From a checkpoint of a small transformer trained on Wikipedia.
Size: 9 layers, vocabulary 8192, 32.3M parameters.
Training: a variant of Muon for these matrices, 666M tokens.
Each number is 128 + 24 x the weight over the matrix's rms, rounded and kept within 0 to 255. Layers, rows and columns count from 0. Numbers have three digits each.

# layer 5 MLP gate, 1344x512, rms 0.079, rows 972-986, columns 384-447
172129138118119105147129107135144169162092135138110184125135135144137128124130129096146127147116127094112111125106120172136157151113138124128131162117122131112087115118148149118132127118125149
123143168125133137114156145142115114107090161145155123117122066138158139127118119155090157143126115130101117106121081087139100093134130130116123154134121090132120158131111138211067145127142143
111149151157141147152108165139111087111061097146151142143159089108145154156118141080092115140137154134123119143147085126117114151127106126113151089112147131133129104142133125107110167134126126
122118143134148177123126118142137144172131167140163094136128138131117101088140071133167139146156114109142110116172146122131124174134165091160137092148155153136141146104161151139116098098096123
138105139125120130125081125133139117140128136122148110144135156127104106090109116096146151123110099117138154116136101132148133151098124120088166150122162157132098100176155098110148109136153145
142137094115150081116181143113133124133135151131148170150121109145100140136124135133125108112157115106141145129158145147139102104119127107086131122090175138136091126126094160127096151126115147
170131125147105115127161105128106120128149132113119149111167127157110116170176158136157147130113115108132121142145180096133137087102150116126121070121135147138097101167102113106095136138135163
121130131135074127161085079153168134162147147158134127125149121121126123144124100138156147102136137118140123122149123120125116135131146159122108156121101146090114145102133096142103180074098136
140131160158147109118130081107132104117116088125094076137173136089113106095100124129182153135110100122132160131160148130099136124108111127100127136134159138109126109123138124118147130103133082
146100154133092148128135113107164137136117147120085093142140129128145119145104090155150110134122140139144122114128154112137146153163128110131162057137118155135114142118128076131137179150122139
067131152082134113136188140168100162102107117152132133087127145167129144122122128147145192162137116091113100146125098127124148152119143158101106119101066104118119096109117110131150151128120130
153117091133113159141144155139123134103103140136137124147134131155132124102147134126089163128117116155103139140151147157141159172143130143105128136151155110126108132121156097119095131129131102
159109118121122122078151186085127167174076122145145093135106125122123133114123088149112115156130134123119111164096066128155101126125101133111142133097136128105151126084145096096162134098132094
064121167118119112150133140153126108129153144198100125150090121130126150151158149119117134131149132146112150128102142104135082135144140116136172112143108130084147128158140144107117153145118125
156163120189102161128139141097102137084119143098179090121128097122099098141110125132097150143123124111140180091100090145104097106121133139159175128153184137089123119148085129162116111171118131
# layer 5 MLP up, 1344x512, rms 0.0849, rows 972-985, columns 384-447
094081137123152127131120136159131145161154157097096128187134141125142105154149178157100104124107115121127070176169109128179108133115107142147134126113156110157109087120141092106125156161127127
129090145113101145101129072137154073124144115149136105128110149093145095157148150124124105092107132129134097107197141153150117127090138104168111071091170085143143093162148119114098112144110093
129126166127190133082138115155148161105116152108133110133079118115122118103159107136111111163146138149123082166131150110150164146126120094121124123171120071174153117124095160149182105122069143
155122138109170120163089125081142174116099176138140137097144157110149103096120108154059117121131146157146142137151183146138156170156107134130126103161180133121127125150118136126129131139154146
133126113086089153129120148183132126153153157127163098143119128110112153103117119122139163101144106141132148133163109133119102140133111159122154121128100134104143154116155120132127123083122097
106152119121156122110116123101095140151101123137101159121111163141087115160105153147145126116106130143177127153141122124123127113097148134147114105171119136185182196160101126154122106110115130
107104136134125143127108151145145135123108174104125074113100093127121149145112133125110104119116179147138168082122110179156146155111127168129090165101131134135104160097128153131153078109176105
126118118146159186157181140121127144137127092131111159112136135108138153134091160165124134130106162120141139124115111121177182131080161079152112114121131141138113089094106117167119144101142146
093136122101164135090096178128149106130147154148139165119176109072089093135138113116121106118134145105074112074098138161112136128162142132113141082125132147138132173137170141183145152140096170
096107111147134123131126141148154171147095114134150124133103147117119114127134112174112140123129104144117146087150106131131127120142113118175152116120153137127114143092078125079110151109111118
126127124088123136196105123139137071110167118092076110122156166137132135166197099125129120126170175120146166125116094118151147125156129158145167130189156157138149148118139171105137112114078156
159142126156114169143150143113138145109106131130127131102127149139121108155081129134134082152119141142180129144106172131125130080155136092111127127102094134133118151123132133154117154110145131
130153122134149126117126096132131108124127113137140132130194139152122128122148139150135155103148107108147117123121150139113113125090122103165130068114161126148143125156124134141151124130115203
155124102115143174145137130118112105107104160133148127108186106114134105140147114111159133124095158127119114133121091167148135139121104145169095133108115117171135086170139101139111139113100118
# layer 5 MLP down (transposed), 1344x512, rms 0.0501, rows 972-985, columns 384-447
096095109138149142130124124151152118125127151162173081164153156128145123123146149151112145095109066173148131094117138119128148120145100115119147106132153073113138098157114112072102137109104130
150110115127157152109160174172120105146131103165123109095183081163117126124121154149112138112138130133094086097143094114163110131130164130151123136111137094142079128115149123092102125084130139
128137157114121123082119117116120118126116160167097134097091166109134141078136165147147154128133133093144109131161132158124117163110110127148144141097120143128120150130128123159131118115159089
121111137149110151122131159102126128103150159116136156090154130129138109167141157142100122081131099096151118154115138119092124103134147114090162107111100103154111100140154177123132119101153136
165132134112135183146153160133126086109113126153121150092104126109143132104143121119172143097130130148133123110079132128145117109097084155103117106112095088174099131130087103144111082138127115
100128122133130083089148142120155090170126068142103178169105123113131101173135132116094101149131154156096112141130123152150124144098129111167117155120094162118111135130101150166100092146102131
168116124098140108104089157124128145138154193140128123071109123102088110108128107165150121127146107114109149199129152103111122098154135152130128123113131098116127104087125135118098154095136099
110112133106144124135117127130122147163113136134133176122184114115132104107118108157169151123090158127114151136118176176090160155137119107129170091137117134101111183154151119163126116128106086
125123118122138113116127131129148116090100099116137119127099143111115119113113116123137098165105116152150142122099111116153126117117100111136167075108097107122126146128145122094103122140187138
135117151146145122144128132147161121102134156135152129128134124145119136140129168152143121098118133109134121156131141132102135116124090112125127131133057105114120089143092143113142128129137107
147127157133160101124084139177144127107106108115098150102080122146103149159187083116168098147101145149161181091129080125141143100169143151154119105141152129142116120143163138164164105110103124
106156160139084130139147135124119113137145086125163136156137177126097160096139141137133098150173107085156190130117105121148138168163077134113079139099127108136093082097114141105156129131116162
132061154178127113162109140151129144174127101125135108151125114144174136100166126102100137131118121169141139075127127189121113108164144119130161143127112116126130148075133112137108132164144125
099092165123104161133170134119126173054115160088154111137116116156149153123126150129145153105128120121122120144145119097155104150127133112123177130117094146102153128087126124076139112136131174